Each number is 50 + 15 x the weight over its row's rms, rounded and kept within 0 to 99. Layers, rows and columns count from 0. The size before them is the row's rms in percent of the matrix's.

# q: layer 3 attention query, 512x512, rms 0.0314, rows 345-357, columns 0-127
# k: layer 3 attention key, 512x512, rms 0.0314, rows 345-356, columns 0-127
q345 100:56 13 51 46 42 37 62 56 47 25 48 56 81 30 35 43 16 35 32 19 48 21 57 60 45 79 47 56 29 71 65 58 65 60 73 57 62 73 51 45 61 46 58 58 21 47 45 70 44 51 89 27 65 58 53 82 52 27 56 35 25 63 45 70 40 55 37 32 52 33 50 33 56 45 58 39 58 27 62 22 45 39 29 43 61 72 69 48 69 41 73 36 62 71 31 54 54 36 49 73 57 47 50 52 44 67 62 51 60 66 42 51 81 38 48 51 65 58 59 57 05 81 72 70 28 47 42 28
k345 101:61 71 43 33 48 65 28 48 41 38 54 41 47 43 47 63 31 43 53 30 56 52 67 29 49 58 59 61 44 74 45 16 39 31 56 39 36 44 57 60 52 71 50 44 48 40 46 61 48 50 52 60 44 50 38 57 60 18 40 47 44 56 23 45 41 42 55 46 21 44 26 51 63 39 40 55 64 47 50 41 68 16 38 47 49 48 28 48 62 56 57 48 36 46 71 73 51 45 54 63 44 59 78 76 54 57 43 66 56 65 60 63 50 40 07 39 43 48 40 50 70 59 49 70 38 85 51 40
q346 101:73 41 43 44 30 63 67 64 53 39 38 37 50 38 56 44 57 74 41 48 70 18 41 50 37 66 56 27 22 51 36 40 53 45 48 86 39 46 47 37 20 43 65 49 55 31 61 51 49 63 53 72 42 46 58 52 63 40 68 67 48 55 39 25 36 45 41 69 61 42 46 61 57 69 49 58 62 37 61 75 68 53 47 66 28 44 38 39 53 57 46 33 48 65 41 58 50 43 51 16 25 52 28 57 40 56 52 55 47 53 49 58 53 41 69 46 23 41 25 10 41 45 19 37 63 79 62 43
k346 108:45 55 57 60 52 31 46 47 46 64 52 63 42 29 63 80 59 48 48 45 42 45 09 54 29 33 55 39 39 76 61 61 41 19 70 54 75 32 60 50 37 59 45 54 28 65 47 99 83 64 82 40 53 43 32 62 33 28 31 41 51 45 67 41 48 43 46 73 34 34 35 45 55 62 41 56 77 40 45 69 53 42 38 54 41 55 64 61 37 42 45 39 60 40 53 65 48 42 76 58 46 71 67 46 62 31 50 64 61 45 53 67 56 65 47 48 44 53 42 58 31 50 56 62 40 43 34 51
q347 100:26 57 50 54 49 38 47 35 50 55 52 58 30 45 55 41 43 47 74 40 49 18 77 51 53 49 54 27 23 49 62 33 49 62 69 62 77 49 50 55 53 68 63 29 65 58 58 66 29 48 54 71 56 25 74 49 33 47 65 20 60 64 41 51 34 59 63 69 51 35 57 55 67 31 25 38 58 41 62 66 20 61 68 65 54 27 39 53 40 41 70 63 94 46 26 62 33 59 54 58 26 33 47 57 48 24 46 32 42 29 36 49 48 46 41 38 50 43 57 57 34 50 06 33 74 56 50 39
k347 102:52 55 47 56 59 23 50 36 51 57 58 41 40 74 49 35 47 56 86 61 76 42 50 41 42 34 41 49 38 49 61 71 72 31 40 78 77 60 38 46 51 48 92 67 59 58 46 20 52 54 66 51 57 44 40 50 35 45 53 84 26 65 36 27 64 60 49 56 43 50 67 63 57 45 42 83 62 48 27 42 65 65 68 39 11 54 85 53 47 59 47 20 77 60 39 60 10 67 48 53 68 54 41 36 56 55 49 72 61 65 85 30 40 47 71 49 56 57 51 61 65 34 55 56 51 60 37 48
q348 098:52 55 47 39 47 43 59 48 52 44 27 47 50 70 66 66 43 81 67 65 41 22 59 35 70 45 49 30 55 33 60 84 50 60 42 42 64 47 57 39 26 43 58 59 50 43 58 45 19 49 33 50 44 47 45 38 67 65 73 39 66 48 31 53 55 52 70 48 46 59 55 90 48 40 23 48 39 60 21 75 24 43 49 62 26 50 38 43 33 40 73 64 29 52 51 52 62 49 33 43 45 42 32 60 45 56 51 76 29 46 41 43 31 59 42 36 66 44 17 33 55 59 23 53 47 49 54 69
k348 109:64 53 51 70 53 51 48 70 61 60 48 49 39 47 54 35 47 23 60 49 45 62 37 50 53 63 48 44 52 37 99 59 38 43 21 86 44 68 43 37 46 45 71 32 30 52 73 70 52 54 76 86 29 52 50 66 59 44 77 52 24 63 84 45 52 46 69 54 62 56 52 49 87 44 75 46 86 66 50 53 52 53 54 79 27 32 78 32 60 44 47 45 53 75 30 46 54 73 39 51 52 38 39 64 59 67 54 68 39 50 59 26 52 33 52 63 72 42 51 43 61 35 45 50 54 64 36 63
q349 101:40 53 51 64 44 44 37 68 24 62 31 60 74 31 43 26 48 52 24 44 36 39 38 76 18 56 58 35 28 44 58 52 78 56 48 81 57 72 52 26 28 44 34 87 66 61 34 49 43 56 68 55 78 29 83 65 56 41 61 28 34 63 35 39 45 48 41 53 42 23 98 34 62 71 54 61 50 45 37 56 48 50 32 57 36 45 48 71 52 67 54 66 77 10 44 67 26 63 63 65 52 87 40 41 41 55 49 53 44 56 47 61 75 41 45 58 55 34 76 36 52 39 62 56 44 65 61 35
k349 102:58 75 56 44 54 59 44 50 56 52 45 32 57 59 38 51 62 45 57 52 43 54 59 34 50 26 48 28 55 78 31 52 48 41 47 45 78 60 61 69 44 58 54 63 51 40 52 44 51 44 65 60 65 53 19 35 34 50 30 77 32 60 56 66 48 43 45 27 69 54 60 50 23 62 59 40 83 53 60 46 57 36 33 76 70 30 50 90 30 39 32 45 60 57 67 71 64 22 61 57 41 28 55 57 43 44 66 54 74 35 59 34 60 51 59 55 49 51 52 83 20 65 19 45 60 41 51 66
q350 107:65 55 38 32 49 58 73 55 61 50 55 45 62 54 38 13 88 39 56 58 39 45 56 56 23 40 36 43 47 44 39 46 48 52 57 53 60 52 46 67 57 38 73 39 47 49 53 44 43 40 42 30 42 52 26 34 15 58 39 62 50 64 52 70 72 64 49 42 49 44 63 61 40 53 43 50 57 48 65 47 72 45 42 44 74 41 31 72 66 40 61 40 51 30 46 73 86 27 43 62 67 71 65 78 36 47 49 48 46 55 86 60 32 42 84 30 25 88 57 36 44 38 16 43 63 78 56 68
k350 103:50 52 48 71 49 53 72 62 56 56 52 49 49 40 49 46 48 39 53 47 59 57 33 40 21 39 50 35 23 36 52 67 91 44 33 30 78 42 30 13 48 58 49 48 47 76 57 61 83 54 38 44 48 30 57 35 46 50 72 48 44 51 51 43 44 43 67 69 29 37 46 77 39 54 23 93 84 54 71 50 46 64 79 36 22 61 83 66 43 91 57 52 65 46 33 60 53 89 64 62 85 65 51 60 44 38 55 38 30 59 47 67 63 34 49 51 35 40 53 33 57 43 32 55 68 40 47 77
q351 105:68 35 55 29 51 66 59 75 61 37 69 69 31 41 39 57 69 69 26 60 31 66 74 49 34 43 63 64 54 34 46 35 51 33 75 69 57 44 36 58 75 69 38 50 40 44 45 29 40 33 59 49 56 50 44 44 34 73 57 54 87 31 50 63 59 29 43 20 31 46 63 40 58 45 64 44 39 44 31 66 49 48 45 67 55 14 41 56 29 46 61 48 46 35 60 46 25 26 81 26 46 30 36 60 54 38 23 53 60 44 39 39 30 39 56 43 65 43 40 57 59 40 66 29 45 86 47 60
k351 101:41 71 34 86 51 49 62 42 36 68 29 76 32 33 67 47 41 63 67 31 46 20 65 42 58 54 47 36 36 59 34 61 40 41 45 33 54 31 42 53 53 42 54 47 43 35 47 47 56 29 50 61 67 57 17 59 44 56 58 45 51 47 52 42 62 56 53 44 48 51 45 49 57 00 25 61 55 42 71 36 49 59 43 55 58 62 56 33 57 44 41 16 43 70 43 73 58 80 29 77 48 67 52 65 36 50 50 65 53 27 54 34 44 42 48 35 90 74 30 34 66 67 54 51 45 73 27 67
q352 096:57 45 63 30 65 55 36 53 54 69 48 50 44 86 36 61 63 48 65 68 64 31 48 50 37 51 40 45 90 25 60 36 61 32 53 39 50 68 53 55 41 50 36 56 44 64 54 70 50 45 63 65 40 73 87 44 42 76 57 53 65 60 51 55 56 74 48 60 67 39 53 64 52 42 48 55 48 73 66 55 51 44 45 62 53 39 28 38 43 44 41 53 66 46 47 57 52 44 57 54 42 38 49 43 57 71 66 41 53 72 32 68 23 63 38 58 53 33 72 41 49 68 35 65 84 51 43 72
k352 108:33 48 42 69 50 61 68 71 58 77 36 46 58 51 32 34 86 58 53 33 64 94 52 54 43 70 42 45 63 43 67 33 38 57 48 32 56 69 43 34 68 32 53 67 18 50 57 27 71 49 59 34 60 39 63 55 67 87 68 57 55 48 79 52 65 65 32 67 75 68 55 48 65 66 43 41 49 62 36 24 48 44 67 51 48 90 57 62 50 48 43 72 57 72 49 14 21 41 73 51 60 58 32 47 45 80 39 51 53 25 72 31 46 53 49 58 54 32 71 61 58 71 40 31 55 44 48 91
q353 108:34 43 46 40 68 26 44 47 53 49 53 53 60 60 52 48 41 31 38 58 47 49 34 41 58 69 47 51 80 37 51 41 53 52 65 59 73 50 38 15 56 56 58 54 30 54 61 69 45 24 53 51 47 49 72 45 64 40 55 27 26 64 54 61 51 59 66 57 64 51 68 51 69 58 44 71 54 62 61 56 47 17 68 52 32 38 53 71 35 59 91 55 51 51 21 26 38 34 42 49 29 54 26 48 66 71 84 69 50 58 36 51 46 61 56 73 75 51 28 50 18 48 59 43 25 09 18 45
k353 105:52 36 41 68 50 69 51 63 73 61 28 44 59 38 62 45 54 70 55 53 50 85 75 48 54 47 49 53 54 56 19 46 41 74 22 71 58 48 43 68 29 43 38 43 47 39 69 31 65 61 34 75 72 56 44 66 63 67 35 24 20 53 60 19 86 46 42 26 36 44 63 61 49 70 51 42 53 53 56 64 44 39 46 77 62 18 48 35 44 27 45 62 54 36 71 73 56 69 53 25 46 56 60 53 43 53 65 50 35 53 71 48 50 42 48 39 61 25 57 32 62 38 49 34 61 47 56 58
q354 099:60 70 19 40 49 68 54 58 70 21 53 49 49 56 36 41 60 29 49 70 36 67 55 34 12 62 39 57 71 73 51 55 51 43 60 35 39 78 62 51 55 25 66 65 36 38 49 42 53 33 33 53 57 43 57 53 71 65 64 80 56 41 50 35 42 54 48 39 29 74 54 63 65 53 55 39 33 35 86 35 55 33 45 38 70 52 57 24 48 30 74 28 53 61 28 54 51 50 62 47 43 29 61 52 19 57 44 44 49 52 56 48 50 45 30 65 55 32 30 41 55 58 45 56 43 30 66 58
k354 102:47 49 41 65 40 50 77 60 57 43 44 74 45 22 53 45 16 68 29 38 23 45 29 67 64 65 20 44 47 43 65 31 51 58 63 71 71 30 30 48 65 16 58 36 45 52 65 38 56 64 40 43 41 51 14 53 48 36 35 20 49 57 68 38 37 31 57 58 45 40 57 64 80 59 31 81 49 17 32 41 40 80 50 36 28 63 48 57 40 60 22 49 57 58 44 55 49 76 57 47 75 56 51 54 39 47 38 60 29 50 46 40 68 24 81 46 32 65 54 36 41 44 68 53 60 48 37 37
q355 093:44 40 48 66 55 48 55 38 34 46 59 63 40 50 70 36 55 45 48 38 45 48 53 72 54 52 49 54 24 64 36 50 44 64 62 51 59 56 62 61 74 61 35 40 53 17 46 58 25 23 64 50 31 51 22 56 49 45 48 36 42 42 71 45 50 59 63 66 28 37 27 45 55 44 34 47 19 57 50 53 16 51 43 55 45 60 64 54 50 68 24 56 57 41 54 19 64 51 20 61 78 54 57 65 60 64 42 64 74 56 59 56 56 68 82 52 39 64 49 73 65 62 52 44 25 44 47 33
k355 095:72 49 69 39 54 53 48 32 57 35 48 69 61 60 76 58 55 40 57 49 29 60 63 55 54 55 35 66 51 49 41 36 81 36 40 89 58 68 46 60 66 50 58 72 64 79 39 49 36 51 73 62 59 51 69 20 44 48 32 20 34 44 40 66 63 68 41 84 19 52 77 48 42 52 71 58 40 36 48 74 67 39 54 52 43 26 32 61 50 32 58 61 38 34 63 44 51 34 29 43 29 38 48 57 55 44 25 44 85 42 48 37 63 52 46 34 47 34 40 45 40 39 59 45 29 56 69 42
q356 091:39 28 59 63 60 49 25 61 63 70 60 56 28 60 49 58 67 79 56 79 59 83 49 36 61 46 42 49 56 46 50 66 71 38 36 41 74 38 60 42 65 56 41 23 10 34 64 43 60 62 30 33 25 65 70 51 28 72 54 56 69 53 49 56 69 69 49 53 37 37 60 79 35 62 63 46 75 61 44 50 36 41 60 46 40 53 38 28 35 29 56 44 54 70 65 48 53 45 45 44 29 32 49 53 41 39 50 62 44 33 22 39 31 49 50 52 64 52 28 63 32 12 32 27 78 52 74 82
k356 107:37 75 28 63 33 53 78 47 52 59 17 63 62 63 31 48 48 45 73 53 57 46 79 21 54 35 37 66 67 53 87 34 52 57 50 43 59 77 44 40 68 37 70 39 62 52 46 68 43 40 45 50 60 59 37 58 40 77 78 25 51 64 34 69 63 48 51 24 57 60 46 44 39 54 33 84 38 60 56 36 33 44 47 33 29 64 66 38 53 99 63 84 54 66 29 54 55 68 86 63 50 38 64 61 39 81 24 55 49 45 58 27 25 57 53 42 60 51 61 25 22 56 42 35 44 62 54 68
q357 103:50 45 47 55 54 52 57 48 44 63 57 51 56 79 32 58 76 87 47 59 51 48 60 29 09 09 68 45 61 36 58 31 27 61 49 35 49 54 40 71 40 23 35 40 26 51 31 30 66 31 24 52 54 43 54 35 30 37 67 25 41 61 80 53 52 67 42 51 56 41 63 83 41 83 35 44 60 54 60 77 31 35 58 42 35 49 53 50 67 52 75 34 41 36 46 74 50 39 51 34 46 78 65 32 53 57 60 36 40 55 54 40 24 47 69 51 54 64 55 68 64 43 59 68 50 59 47 67